{
  "vocab_size": 8192,
  "init_std_o": 0.012,
  "beta2": 0.99
}
Each number is 200 + 40 x the weight over its row's rms, rounded and kept within 0 to 999. Layers, rows and columns count from 0. The size before them is the row's rms in percent of the matrix's.

# layer 4 attention query, 128x96, rms 0.151, rows 0-63, columns 0-47
065,202,189,227,194,191,215,153,204,311,198,174,186,240,191,148,202,311,205,245,212,195,213,182,265,168,172,246,324,190,224,238,253,209,221,190,240,225,235,154,110,214,168,178,189,244,249,224,195
146,209,255,208,182,203,186,167,201,103,236,167,188,215,194,96,219,173,209,207,211,228,163,213,238,238,243,224,88,161,184,225,185,213,159,146,166,193,167,195,223,226,213,127,168,133,203,230,203
079,213,262,128,153,173,115,241,172,167,235,153,190,221,288,151,182,158,208,173,146,248,224,215,223,243,192,234,85,221,220,169,197,215,201,275,243,184,170,206,221,230,250,165,148,146,169,240,162
087,162,240,211,185,220,222,200,161,141,215,190,188,147,206,220,159,148,126,134,208,254,172,180,227,275,243,123,126,243,198,224,200,187,178,176,203,159,253,219,277,195,282,125,232,213,219,211,170
101,223,139,195,159,172,202,181,296,182,237,197,208,181,231,182,221,188,173,144,290,231,233,189,273,138,184,173,165,250,201,183,181,176,206,259,196,245,146,258,221,163,180,235,197,208,223,167,143
113,340,204,214,205,186,201,203,225,255,206,187,218,269,195,182,250,215,166,217,179,167,199,202,253,174,184,183,238,175,237,130,169,197,216,233,308,226,158,131,115,202,183,164,218,160,175,272,168
111,152,204,167,339,167,200,154,164,177,251,165,190,143,231,183,185,202,207,171,214,182,222,228,221,195,273,138,170,185,281,180,206,164,229,175,170,126,239,215,198,136,216,250,225,178,277,105,180
107,256,235,290,219,181,170,187,177,296,242,149,161,266,201,164,262,216,192,257,205,189,105,158,235,154,260,159,209,87,214,217,232,235,230,208,204,170,108,186,198,207,249,109,217,196,208,193,204
113,172,111,202,285,174,242,255,275,253,282,198,256,284,169,196,202,229,157,212,201,236,175,213,104,200,182,180,218,224,172,165,207,172,225,223,111,206,222,199,154,224,202,176,206,194,199,143,151
102,165,210,213,162,282,216,213,210,271,144,214,143,125,201,212,78,186,193,203,212,163,205,240,163,186,167,220,103,225,198,176,156,139,208,228,251,134,201,177,191,212,127,248,225,225,217,131,183
093,203,178,232,175,150,225,167,218,182,213,191,198,142,142,232,244,262,157,152,152,203,210,189,190,262,151,145,176,264,229,272,197,215,274,218,191,123,195,151,283,212,252,145,276,164,193,198,151
106,127,270,280,199,186,201,140,224,166,225,191,245,238,196,199,267,197,190,189,216,211,174,183,194,258,160,224,172,219,131,272,202,151,189,214,151,228,194,161,262,200,242,198,133,150,219,245,192
100,193,202,198,206,186,152,222,192,216,192,174,199,138,155,210,234,137,205,226,250,287,184,198,267,243,259,209,213,178,180,132,190,151,127,162,241,148,269,220,216,125,285,191,190,204,154,197,201
089,189,213,191,238,162,246,245,161,188,233,213,206,133,226,197,171,131,208,140,163,178,182,212,180,202,188,161,158,212,190,192,211,218,166,213,169,279,288,167,187,68,241,201,210,207,187,234,135
097,184,247,188,204,202,138,182,215,171,176,176,176,239,156,249,168,240,209,195,234,189,203,164,212,186,268,192,135,224,199,219,163,204,187,167,284,201,221,200,273,165,254,132,165,196,158,205,189
089,144,186,191,231,158,212,154,224,239,172,233,162,246,137,180,187,239,186,218,280,189,195,141,156,180,270,248,186,110,190,180,230,222,207,217,114,141,174,184,235,189,169,177,229,243,239,168,236
098,237,206,196,168,231,214,230,161,267,270,265,229,173,262,155,141,244,200,310,178,201,192,159,259,196,122,250,277,222,205,211,153,196,192,191,190,209,199,127,165,245,201,208,209,216,153,146,180
100,253,186,138,138,194,209,205,152,258,207,176,201,184,165,175,239,200,226,126,213,179,186,194,243,231,217,148,206,268,204,190,240,187,215,139,216,128,209,144,219,192,217,186,221,261,212,195,162
099,106,193,131,236,276,244,237,203,225,148,236,208,158,199,126,203,233,242,215,191,234,213,212,176,294,205,265,164,217,171,224,174,224,218,175,204,217,163,210,127,257,109,191,166,178,174,164,205
107,218,147,153,192,230,222,282,196,205,159,178,215,217,171,179,113,232,260,236,200,178,192,163,176,228,268,166,212,307,194,164,196,296,134,220,267,171,167,228,223,135,229,250,297,238,261,234,117
081,194,226,207,235,187,136,243,182,215,206,170,262,198,236,231,250,182,218,170,187,212,133,189,280,198,203,203,276,124,162,205,280,189,135,244,220,172,193,242,155,259,115,178,160,173,249,171,226
086,231,206,185,235,173,262,248,219,194,146,222,151,169,206,210,179,192,189,193,217,216,264,151,234,164,212,218,179,190,177,211,179,216,145,190,233,218,184,203,179,225,144,223,181,170,187,309,304
103,179,186,171,170,241,162,263,124,161,243,230,187,126,181,179,169,159,231,200,158,299,173,125,148,259,269,180,177,210,183,187,194,231,197,244,127,225,162,161,165,249,210,105,221,274,213,211,161
082,192,249,185,226,287,192,195,164,206,151,235,264,176,234,211,246,244,257,204,221,168,226,185,206,170,129,260,115,188,214,247,257,211,276,201,220,236,244,237,204,281,217,228,122,247,218,219,238
085,180,213,231,227,258,182,160,231,190,237,269,262,251,175,229,183,224,153,176,178,262,141,195,276,146,151,121,221,128,149,212,211,148,160,208,191,178,195,229,212,122,160,222,239,141,205,201,270
092,324,159,213,149,206,197,204,280,199,165,224,186,246,197,197,223,210,232,240,155,204,143,180,165,228,207,226,187,172,173,128,202,258,118,237,221,204,150,220,205,278,186,174,161,248,191,215,190
094,202,161,220,219,148,187,193,208,203,200,160,230,145,170,191,224,262,212,171,201,178,194,248,185,224,175,200,155,266,191,196,239,127,239,157,209,214,238,183,212,127,197,225,205,185,222,201,280
088,184,177,207,185,219,297,149,203,180,221,206,195,113,206,175,235,183,273,222,200,174,155,208,151,280,216,283,192,219,156,150,240,186,131,161,188,131,161,174,263,238,120,215,176,217,182,264,212
097,237,267,191,201,159,225,187,177,210,216,210,142,130,130,206,166,185,175,153,165,200,210,190,187,138,186,232,247,234,205,177,194,200,206,184,235,200,257,142,153,202,238,170,136,242,164,168,168
094,182,290,212,198,197,240,222,179,179,276,213,175,218,237,233,213,243,234,257,289,216,243,188,220,184,282,161,114,136,220,253,224,204,258,192,179,250,161,235,190,197,217,227,165,264,218,232,234
091,279,77,167,211,206,124,212,222,131,151,177,248,220,200,189,219,105,224,179,223,245,203,211,198,167,247,218,217,160,224,102,261,194,190,251,162,203,186,208,175,175,218,236,169,170,192,204,276
092,188,97,238,194,178,200,215,237,232,222,181,216,157,133,190,215,230,172,232,156,192,228,192,155,210,173,206,275,205,229,209,162,163,221,167,178,216,154,192,165,169,181,124,269,188,291,181,260
080,216,274,221,206,169,201,165,148,244,177,178,242,216,174,189,244,234,136,252,246,141,278,229,135,250,211,164,212,225,152,231,235,198,223,194,263,224,181,241,193,148,198,180,212,266,191,185,264
097,224,231,218,231,206,132,158,231,224,133,226,199,234,216,189,256,244,258,254,207,250,174,284,214,218,173,185,252,256,170,107,231,193,217,179,253,242,179,175,140,275,184,229,225,202,174,190,191
096,154,189,137,269,191,187,210,253,248,212,200,233,179,186,238,222,209,237,218,224,213,243,254,129,208,253,187,213,216,238,167,235,153,243,179,217,200,220,178,224,181,157,292,142,208,166,178,212
098,234,121,194,224,211,154,116,214,241,228,211,222,147,253,178,266,226,176,208,139,200,158,186,224,218,195,211,184,188,302,255,231,180,165,241,237,227,208,226,149,222,185,232,129,170,118,145,166
092,120,180,217,205,157,182,157,263,161,209,208,155,168,300,193,267,167,241,228,185,232,201,153,239,182,216,159,137,207,148,183,158,147,149,151,175,211,174,229,229,211,212,233,173,180,139,217,195
097,255,93,169,190,159,228,221,224,207,167,129,219,149,215,179,148,172,230,229,185,167,173,255,220,119,138,171,184,239,213,208,157,147,218,213,262,227,200,238,124,217,151,280,182,165,227,230,196
112,175,172,197,217,201,175,179,225,115,154,229,178,238,209,190,188,288,197,122,238,192,218,202,214,197,209,171,160,201,214,196,209,177,269,164,157,269,179,157,315,136,152,160,205,194,213,220,243
096,191,196,151,158,204,208,251,166,181,203,153,103,173,210,127,153,201,184,266,212,339,193,179,163,219,241,275,179,241,218,240,210,231,243,144,250,218,166,224,227,231,168,219,173,129,221,216,148
085,184,214,213,135,206,238,240,202,189,230,200,238,199,136,198,266,231,171,178,184,241,243,188,165,194,247,114,219,183,194,171,107,140,174,219,205,142,224,181,262,250,281,183,194,231,195,195,193
107,229,159,160,165,141,292,220,148,192,159,267,235,193,189,229,201,270,211,188,173,252,268,190,149,214,197,292,201,190,265,165,189,174,209,289,253,217,180,210,209,182,199,310,168,272,200,216,237
100,79,216,265,209,191,291,212,291,206,167,164,199,231,160,202,195,212,197,129,199,254,228,199,269,146,248,267,187,149,256,227,191,204,248,249,194,251,169,156,214,236,232,248,234,187,232,212,198
092,169,217,144,169,227,214,164,156,182,169,158,184,240,175,207,206,152,220,199,139,226,222,169,323,221,139,280,203,210,214,183,168,215,242,129,111,214,246,200,284,169,214,165,184,167,238,206,214
109,198,151,206,193,128,251,199,214,249,216,201,256,269,169,214,233,201,106,278,214,161,247,158,179,157,238,206,288,158,201,161,159,243,204,235,231,280,112,214,212,234,156,274,147,200,220,186,204
085,176,177,158,150,247,197,192,234,208,159,158,230,212,141,231,168,216,167,290,167,255,189,207,148,210,126,197,240,171,167,201,133,200,162,198,202,162,180,176,172,145,82,232,262,235,188,310,181
093,263,304,193,222,189,190,120,208,227,247,194,192,226,199,212,175,205,200,241,112,146,196,171,203,216,275,218,267,213,219,207,112,225,225,173,199,135,256,174,243,213,243,220,146,252,212,209,209
096,229,150,185,243,241,235,277,200,151,177,261,68,241,186,174,192,147,238,172,162,176,216,187,181,181,251,174,177,216,201,236,228,166,246,244,228,212,193,259,181,187,194,229,166,208,276,212,235
099,220,201,166,210,264,190,263,129,131,188,219,150,203,197,209,199,213,234,169,197,107,209,147,211,254,227,123,145,178,171,230,124,191,218,134,190,207,210,157,238,225,206,253,177,186,148,214,248
107,217,236,223,199,174,166,315,266,249,241,203,193,175,189,175,227,192,202,168,195,174,219,212,186,294,238,193,140,209,187,179,188,171,119,207,206,212,207,208,276,148,245,137,195,127,202,213,273
087,231,167,225,179,190,176,246,222,222,172,146,170,131,262,200,260,204,211,192,212,207,263,213,137,130,268,209,180,212,256,162,143,231,243,199,137,266,195,189,186,188,244,219,248,209,186,220,123
100,169,237,145,186,171,112,155,147,161,228,267,180,223,181,206,182,202,205,240,226,239,253,290,252,157,241,206,195,263,219,214,179,160,242,303,142,221,176,225,237,179,205,227,243,133,138,229,213
101,190,139,185,207,199,240,172,166,212,159,270,237,189,248,253,242,188,204,230,164,238,218,202,183,221,125,181,258,218,247,138,227,249,167,214,201,119,200,241,227,190,217,226,221,193,133,166,192
088,169,151,216,176,174,250,213,257,155,139,187,142,191,253,227,225,223,179,201,205,178,208,253,271,214,220,171,121,263,270,221,184,211,220,199,156,187,181,276,187,214,132,139,187,200,148,213,262
096,203,233,163,234,211,190,245,204,185,80,220,169,213,272,220,281,221,140,228,249,271,217,230,172,199,191,164,225,184,205,211,166,201,240,175,226,147,220,226,161,155,165,210,225,190,93,204,198
088,222,227,208,157,211,227,199,187,153,227,158,168,148,209,248,142,271,210,154,182,282,214,316,245,230,215,207,168,252,103,240,263,204,191,216,144,170,227,176,206,143,201,195,160,190,161,205,181
100,163,144,194,162,259,227,175,225,130,263,226,261,141,166,112,205,168,202,222,275,211,269,167,258,257,141,215,213,198,207,186,206,229,187,202,245,214,164,156,246,196,194,228,162,148,146,198,202
109,226,220,293,213,208,159,293,192,200,184,229,216,265,151,267,193,219,261,222,222,201,210,149,256,180,150,141,178,205,213,195,183,246,185,214,219,167,179,249,164,253,159,199,248,233,217,133,215
096,149,223,120,167,160,214,245,249,164,228,234,173,230,161,194,206,202,239,226,171,207,179,183,305,181,137,178,203,233,232,264,299,184,289,226,169,175,234,251,216,172,178,228,160,212,147,212,247
089,142,165,179,234,164,242,189,127,224,196,203,216,214,171,271,274,181,227,268,175,218,163,159,250,215,154,252,222,131,100,228,173,224,220,197,185,229,200,109,152,208,209,182,158,199,178,243,203
091,200,98,189,186,205,135,194,184,128,146,163,213,210,184,175,207,234,222,123,128,189,216,165,216,272,182,241,236,238,183,219,263,266,214,149,246,166,119,239,192,170,168,166,246,180,152,203,186
089,174,234,247,257,256,192,195,186,241,233,252,223,234,88,242,153,211,239,173,191,187,231,200,168,203,98,147,127,226,169,269,160,177,206,242,192,200,184,228,168,122,239,191,152,157,176,143,180
103,241,162,182,156,232,206,198,150,204,120,200,77,218,159,169,155,247,170,220,181,164,169,240,214,189,178,186,118,186,134,182,272,263,161,189,170,193,247,179,262,216,221,206,230,119,203,239,199
096,239,211,223,232,174,220,251,102,211,132,145,210,233,237,203,219,232,279,236,274,199,159,231,179,132,180,216,261,205,286,204,182,236,201,134,212,192,166,125,154,269,178,182,205,152,270,293,162
# layer 4 attention key, 128x96, rms 0.158, rows 0-63, columns 0-47
141,209,131,242,232,182,201,286,228,207,184,272,246,178,188,264,246,221,231,227,175,200,240,216,156,168,168,194,287,202,186,181,193,193,269,180,168,144,204,208,148,202,158,176,266,232,213,215,235
073,213,260,170,215,152,168,219,247,208,158,166,199,237,220,212,195,168,269,150,178,186,159,183,188,152,210,212,139,173,199,309,131,209,160,200,166,212,181,192,193,242,214,255,161,219,237,198,179
094,223,162,278,168,120,275,185,172,174,204,227,248,241,161,139,209,235,216,256,201,184,292,209,224,211,198,199,236,192,215,191,242,188,237,146,154,194,139,234,205,156,165,163,176,191,179,208,189
093,189,237,276,147,153,190,200,202,189,209,233,178,194,223,206,207,179,254,231,194,174,184,230,168,184,120,219,197,232,208,195,220,285,181,132,186,347,223,124,279,184,187,191,193,113,144,233,179
113,152,239,146,225,143,183,264,275,191,194,154,178,240,215,152,141,222,228,200,207,222,198,212,169,131,243,225,122,156,248,330,221,192,193,177,130,161,244,166,196,201,229,206,194,201,147,201,125
091,162,218,126,156,189,212,168,259,297,192,177,137,217,229,265,155,159,237,170,250,201,183,214,196,183,142,171,223,241,181,113,198,183,206,204,163,138,241,235,263,201,162,269,147,174,176,141,213
113,203,191,212,122,140,243,191,233,117,148,166,287,178,215,205,183,193,231,146,169,231,174,232,254,194,211,207,202,254,134,194,205,145,134,223,124,217,176,219,209,204,216,179,171,213,199,282,236
099,211,204,131,184,154,234,210,232,187,202,206,177,125,116,233,126,209,196,158,235,247,174,253,231,187,238,185,196,226,275,239,159,166,103,213,130,216,194,142,234,216,206,208,177,227,143,134,109
103,254,204,215,152,225,146,188,103,197,101,201,197,113,204,171,206,191,196,205,208,184,229,244,196,224,228,238,248,191,242,252,254,227,111,130,193,189,193,184,168,145,257,162,151,208,128,231,261
093,175,176,170,224,167,221,130,256,195,242,219,183,273,169,210,186,195,159,216,198,281,203,164,194,200,198,188,229,163,167,85,199,201,176,273,244,214,175,241,156,219,230,164,217,94,325,209,115
100,200,181,179,235,255,124,196,220,215,189,241,208,250,273,258,236,234,226,249,230,216,187,191,135,133,263,236,192,135,225,197,261,213,175,163,240,199,194,250,238,270,131,223,189,179,278,191,229
089,151,196,123,169,205,223,206,222,163,237,198,163,163,206,193,231,206,209,146,242,144,211,241,229,168,190,214,167,209,217,315,172,212,260,188,175,230,160,188,286,206,189,148,186,228,319,236,229
093,243,226,172,140,248,228,121,131,181,117,193,171,234,226,231,134,228,143,227,264,212,160,223,203,204,190,178,219,278,207,197,187,229,207,210,233,202,175,214,178,231,175,237,218,238,175,150,220
103,145,124,240,197,215,123,211,236,187,231,192,186,326,169,236,150,209,197,205,224,134,183,139,259,194,262,193,186,170,168,229,222,235,185,169,142,168,165,194,161,230,160,236,216,249,222,185,250
105,124,194,217,245,231,219,246,199,196,208,206,148,161,185,170,151,185,234,294,189,242,172,121,231,199,238,259,201,200,287,219,192,197,184,244,133,251,205,211,231,169,278,245,161,171,221,205,212
111,252,238,245,227,145,195,264,173,227,175,212,136,238,199,236,242,213,217,237,96,164,178,158,225,85,161,187,197,254,242,309,185,142,217,156,224,217,198,257,165,231,218,199,111,148,166,204,275
108,164,158,222,176,195,215,197,116,177,165,216,181,190,148,208,209,164,213,175,200,212,207,332,186,155,260,194,150,219,172,201,230,262,188,235,249,184,190,225,225,158,198,139,205,139,272,243,207
092,215,274,172,135,107,110,209,257,281,242,187,187,184,202,266,245,226,211,164,219,243,158,201,212,131,197,248,157,132,179,212,200,205,224,212,196,238,225,171,289,203,261,184,179,196,201,169,206
108,209,166,205,224,180,220,173,232,183,144,193,232,184,212,197,181,186,200,192,246,154,243,216,155,124,213,243,287,168,236,212,143,161,227,234,288,200,237,200,198,223,185,213,240,266,180,187,207
100,133,225,193,260,230,166,186,145,157,227,172,170,147,203,141,240,175,145,145,156,268,197,283,282,225,155,279,202,219,299,244,182,163,199,192,213,157,246,182,210,199,218,156,186,242,191,185,264
091,232,79,177,160,217,233,173,259,219,170,263,200,242,177,177,185,230,178,226,181,149,237,209,188,244,163,154,225,220,173,135,185,231,252,187,239,93,252,148,180,188,244,224,270,179,194,168,272
089,168,214,197,195,195,229,178,175,178,173,152,234,227,186,158,211,209,224,159,194,187,137,204,157,194,193,230,236,194,177,246,230,168,248,189,148,210,200,192,213,201,155,144,134,158,175,109,99
109,174,173,255,220,194,265,145,206,175,206,220,256,204,154,201,209,198,173,254,261,179,178,183,248,192,197,229,229,251,199,224,241,212,252,163,139,265,278,184,215,132,202,195,149,220,241,218,174
091,194,193,205,221,207,249,138,160,203,210,182,140,196,179,238,234,195,182,159,184,244,199,257,212,171,252,183,219,168,186,207,171,131,204,160,196,233,228,225,189,155,187,204,325,204,250,243,124
102,221,141,142,162,212,178,247,242,232,161,215,131,166,228,191,224,197,190,256,161,157,222,274,177,223,211,225,225,202,231,61,221,261,230,233,231,169,193,196,215,235,206,237,189,234,215,163,187
085,168,214,157,202,229,189,143,185,214,210,184,87,182,221,244,237,211,226,185,262,250,139,214,219,251,223,211,240,195,159,185,229,231,190,154,218,98,217,240,245,168,212,232,241,158,188,149,180
102,251,235,264,146,222,221,217,187,250,233,113,186,221,242,176,155,95,177,213,238,220,228,242,210,184,168,179,193,145,185,221,236,275,140,258,219,244,134,172,162,270,168,120,200,249,139,185,161
085,241,197,195,162,236,232,246,150,224,188,187,208,206,219,205,206,255,220,203,225,216,222,229,143,87,197,211,309,212,191,212,151,211,354,193,210,212,157,216,174,206,214,150,241,139,233,130,197
098,151,224,134,188,314,211,204,259,155,157,174,238,214,158,253,158,168,232,161,172,236,236,114,230,151,219,164,140,168,247,276,207,210,230,196,157,221,171,189,274,210,155,196,209,179,166,196,150
096,234,179,207,219,183,173,131,141,156,126,238,235,172,240,174,209,152,175,150,167,241,240,265,203,294,224,214,208,244,211,206,216,171,98,166,216,197,202,230,261,208,240,273,203,141,154,187,201
108,254,221,196,231,300,252,213,263,197,181,218,151,223,216,232,225,230,190,221,218,208,288,204,124,210,102,169,218,187,175,210,201,223,201,194,264,131,161,260,228,211,237,281,238,222,239,185,203
095,222,187,212,201,159,156,240,138,238,255,222,196,195,213,237,123,186,220,222,246,204,136,149,178,149,214,183,158,244,171,197,316,201,185,208,147,227,203,166,182,217,252,226,180,162,175,205,112
127,250,191,214,198,188,198,168,205,256,170,225,219,238,216,244,177,226,217,205,221,307,156,230,139,217,184,198,302,178,130,150,189,230,182,265,283,149,225,245,137,211,222,221,190,188,202,131,253
091,148,195,138,145,185,234,118,199,189,236,129,186,205,136,178,157,149,161,184,191,164,223,199,288,223,235,259,191,204,198,130,195,198,182,236,183,235,196,119,232,207,213,215,195,204,253,139,178
097,204,214,239,127,209,159,228,159,154,212,160,173,250,164,242,159,217,198,123,148,205,156,184,289,206,225,216,212,183,167,215,129,227,217,182,214,245,196,225,227,242,232,70,252,223,199,245,197
098,219,315,198,155,235,231,232,219,211,176,253,182,146,134,178,196,224,172,185,274,207,193,165,167,177,220,246,130,173,141,111,166,219,178,171,218,197,160,147,189,169,219,169,273,237,176,283,184
101,330,179,199,244,189,173,145,163,234,186,214,200,197,179,223,235,183,159,231,257,131,205,205,232,266,168,210,265,120,214,129,159,197,251,186,242,111,150,216,149,181,181,181,199,205,242,135,189
096,254,246,242,244,257,189,191,194,246,193,208,194,155,155,209,255,219,216,171,182,206,293,145,127,212,155,260,191,175,309,211,199,177,215,231,178,186,185,196,278,185,192,197,267,195,272,232,254
101,216,245,232,198,250,159,212,104,194,223,169,140,172,186,154,242,182,226,246,200,158,223,278,145,196,199,208,216,274,189,193,210,179,250,263,153,171,193,236,157,217,226,210,218,212,251,182,271
104,227,163,248,260,206,221,182,208,202,261,237,253,127,140,259,285,153,174,174,198,222,257,206,216,184,219,131,219,215,217,126,247,158,122,208,205,183,204,217,160,245,257,130,218,185,171,152,235
100,206,223,171,233,191,161,141,214,179,113,190,229,204,190,279,245,197,179,235,190,217,249,201,188,168,216,260,280,216,203,172,247,283,200,194,250,194,138,223,223,226,160,216,210,164,214,148,159
106,223,286,106,235,260,137,160,183,121,172,161,166,159,197,167,232,179,261,141,256,238,191,189,216,172,161,231,186,192,232,241,198,195,188,94,195,266,230,223,202,182,211,150,183,138,187,190,201
098,170,131,181,255,229,109,217,171,130,203,188,170,165,156,181,200,168,186,220,243,171,277,169,153,230,204,164,214,219,203,147,195,160,173,166,279,243,171,213,166,191,170,172,78,167,148,217,227
097,210,123,233,223,218,192,214,120,159,195,215,252,229,216,191,209,211,245,142,202,129,238,218,98,181,201,154,287,125,130,174,225,150,225,183,195,149,223,196,103,206,197,202,209,273,237,215,165
107,107,228,214,131,153,158,162,222,240,176,155,210,178,198,186,139,193,250,208,198,139,210,233,168,211,168,159,162,245,281,252,217,168,160,231,118,219,183,199,177,207,210,203,204,127,177,226,139
101,142,246,283,232,187,153,257,203,144,231,209,211,232,230,219,200,162,209,141,242,199,170,195,271,192,241,198,155,244,216,229,278,223,213,206,87,293,230,187,242,226,257,200,128,226,215,142,207
089,140,223,246,181,224,199,204,142,183,161,228,235,233,110,197,215,229,234,185,292,147,201,229,242,222,150,157,202,129,192,197,239,184,213,200,225,232,152,202,271,180,130,208,181,177,195,194,274
092,209,176,170,202,126,157,195,239,216,204,179,252,159,239,168,240,305,213,198,254,299,210,222,210,179,107,247,216,236,154,192,172,194,239,166,167,207,194,168,194,220,176,181,259,245,192,206,189
094,225,216,213,266,128,276,209,174,163,153,218,262,185,190,163,200,199,245,169,193,278,191,224,163,170,222,292,232,213,193,252,194,245,257,192,214,243,207,194,141,145,237,193,211,188,188,216,176
098,195,125,202,215,207,266,182,144,191,189,257,189,223,225,255,176,187,173,208,229,245,104,188,160,115,176,192,183,152,231,282,186,151,177,164,209,227,184,196,142,250,188,266,251,261,219,130,228
090,211,199,202,216,133,179,145,173,194,147,224,241,188,178,169,227,208,121,213,151,230,170,122,302,269,160,230,171,219,150,223,235,143,230,232,219,233,215,159,178,235,212,215,210,196,279,154,192
099,182,216,201,230,209,159,154,189,223,199,156,146,167,151,183,200,251,137,162,196,189,164,184,193,249,230,187,237,198,180,211,327,257,222,179,192,189,201,225,179,158,225,193,201,182,251,171,254
103,207,238,201,189,188,178,240,187,183,230,169,209,240,196,182,199,230,204,186,250,124,134,247,222,197,290,207,185,144,160,234,155,209,210,187,202,311,158,130,243,153,222,150,154,242,211,218,145
080,277,167,235,196,185,145,162,199,233,217,226,226,192,213,163,213,247,130,205,241,189,194,136,206,164,274,199,148,251,196,228,182,143,145,223,138,179,235,208,241,195,219,220,212,238,189,214,227
098,146,205,225,160,152,213,162,174,209,254,162,247,213,193,195,131,187,152,185,198,137,196,163,245,162,267,190,135,210,227,261,161,242,145,196,169,268,191,202,246,298,206,215,185,240,204,209,163
088,165,128,198,217,200,174,179,218,223,237,280,262,258,196,198,256,149,121,267,161,187,221,179,159,247,161,211,262,171,244,95,173,158,209,155,213,233,208,223,214,241,224,162,249,202,241,162,236
101,187,194,214,256,207,156,237,171,241,198,229,166,203,110,291,216,156,193,233,196,197,192,229,122,182,265,207,227,196,217,190,185,187,230,209,182,162,205,214,146,176,213,137,247,136,239,175,220
106,180,190,165,211,153,295,118,166,193,199,232,87,192,277,236,276,188,147,191,202,246,179,236,208,198,254,263,192,150,196,182,175,164,164,193,173,203,157,188,166,201,220,208,134,189,136,224,166
089,253,221,235,195,214,176,186,137,151,184,246,203,205,278,198,207,275,235,110,231,154,236,180,103,232,227,217,179,183,174,160,198,224,166,195,183,248,230,164,181,167,164,192,237,193,240,108,207
089,183,160,237,201,208,215,294,206,207,72,174,180,199,289,145,182,190,200,186,256,200,147,212,202,246,161,154,207,216,178,203,178,193,173,207,200,276,194,196,154,126,210,189,233,148,227,234,141
096,242,265,210,245,170,255,197,188,192,254,117,150,139,181,201,181,205,142,243,233,238,202,160,138,157,228,216,195,178,223,199,184,187,245,189,162,228,224,171,207,233,160,200,188,234,179,170,195
094,225,225,216,124,268,181,185,185,187,221,172,194,159,330,125,208,185,211,237,206,217,133,233,188,212,308,251,213,223,257,99,222,163,222,176,215,193,177,217,208,190,195,192,254,229,259,210,259
096,178,254,187,202,209,188,207,182,219,234,234,240,210,250,250,229,223,214,203,185,215,240,246,174,246,230,198,262,250,201,216,187,91,318,203,150,104,173,252,167,179,207,183,233,270,258,175,273
089,245,224,196,151,181,248,180,248,231,154,148,223,143,148,218,250,151,258,118,168,187,281,195,229,249,198,166,170,239,145,205,207,184,274,189,194,209,250,212,166,199,249,213,193,288,169,144,225
# layer 4 attention value, 128x96, rms 0.18, rows 0-8, columns 0-47
110,173,228,274,174,254,122,216,249,148,185,222,300,202,169,210,139,225,200,219,186,237,242,209,254,218,175,176,118,204,195,166,134,238,160,217,136,191,149,224,200,199,225,220,179,216,148,210,187
131,200,290,215,213,291,106,203,157,147,181,246,223,197,199,116,233,179,241,266,198,189,172,225,268,229,134,207,211,170,155,192,160,169,169,196,233,144,229,211,225,241,244,198,174,207,223,291,243
100,187,287,258,174,162,221,243,154,231,192,130,258,230,210,114,184,191,199,172,129,163,261,210,258,190,263,174,195,214,163,102,151,193,205,215,144,165,176,241,198,187,204,140,151,200,147,177,176
109,238,150,138,237,230,252,184,109,255,194,244,153,218,207,265,168,173,186,195,218,184,210,205,285,173,181,163,227,238,143,226,257,199,193,197,180,152,221,178,206,138,186,160,212,170,164,150,204
100,168,215,165,242,187,227,259,171,147,233,167,213,226,188,128,226,149,156,160,267,152,139,219,195,145,136,183,229,236,196,187,198,129,200,142,248,194,164,255,183,232,178,218,182,179,231,199,189
136,219,171,190,124,203,157,186,230,196,153,148,266,220,165,199,180,262,187,234,203,218,227,178,230,168,179,218,268,285,114,228,204,162,199,234,215,202,185,152,188,267,227,174,152,152,299,163,217
127,194,154,218,220,168,174,139,297,249,184,175,126,188,185,224,199,143,248,222,197,172,181,189,181,173,133,268,179,216,181,200,164,120,98,187,198,173,232,276,193,203,226,253,198,139,207,185,196
127,168,207,203,247,317,179,250,177,232,218,188,191,229,254,149,221,110,171,195,146,113,172,207,169,268,136,185,253,207,145,198,172,242,205,193,159,195,186,167,235,121,190,231,258,246,152,259,237
114,137,211,142,293,187,222,239,204,207,218,200,190,197,160,173,260,220,139,130,179,213,231,234,246,140,167,233,212,199,284,168,208,180,162,187,177,256,258,166,196,201,187,236,170,223,216,196,170
# layer 4 attention output (transposed), 128x96, rms 0.154, rows 0-7, columns 0-47
104,256,168,195,141,221,140,215,272,188,271,221,249,223,255,180,148,189,168,160,189,124,200,219,106,283,221,171,85,257,149,215,143,232,161,227,181,251,202,174,222,158,157,166,220,212,149,257,178
116,199,160,238,221,215,175,214,205,172,207,268,217,185,220,172,114,188,212,203,263,203,232,244,197,232,195,189,133,210,235,217,195,220,194,250,149,208,196,165,228,191,171,190,207,159,174,163,231
095,218,240,143,214,196,179,145,184,244,267,119,245,261,287,243,191,235,109,139,218,225,234,223,166,297,239,197,196,240,175,238,209,173,173,229,193,192,169,227,301,220,194,189,184,242,145,231,222
103,204,260,176,272,150,191,150,145,265,181,213,138,177,205,207,239,260,187,212,217,187,140,224,204,148,175,193,259,124,179,181,176,180,214,222,234,177,230,176,208,156,283,170,242,137,217,138,180
090,176,259,230,231,143,229,180,180,212,255,177,193,180,238,141,166,220,156,242,229,243,228,244,248,137,148,194,225,147,172,128,217,184,209,294,174,251,257,247,237,184,207,188,141,146,198,227,237
118,169,260,164,198,169,221,198,184,123,173,184,181,229,244,256,252,167,213,262,177,218,163,174,273,206,155,206,221,184,184,159,201,195,256,235,178,234,167,229,279,240,185,161,160,151,200,185,275
117,215,190,289,222,252,219,174,216,210,198,258,204,263,214,175,136,205,256,191,229,219,131,209,200,162,170,242,144,146,216,146,216,198,228,178,172,215,195,224,145,188,228,211,174,163,192,167,293
112,304,149,215,239,175,123,204,141,260,204,214,227,206,192,118,217,178,231,170,200,238,254,266,196,203,191,219,209,210,198,218,259,208,207,171,197,114,211,159,148,215,209,208,239,210,185,199,210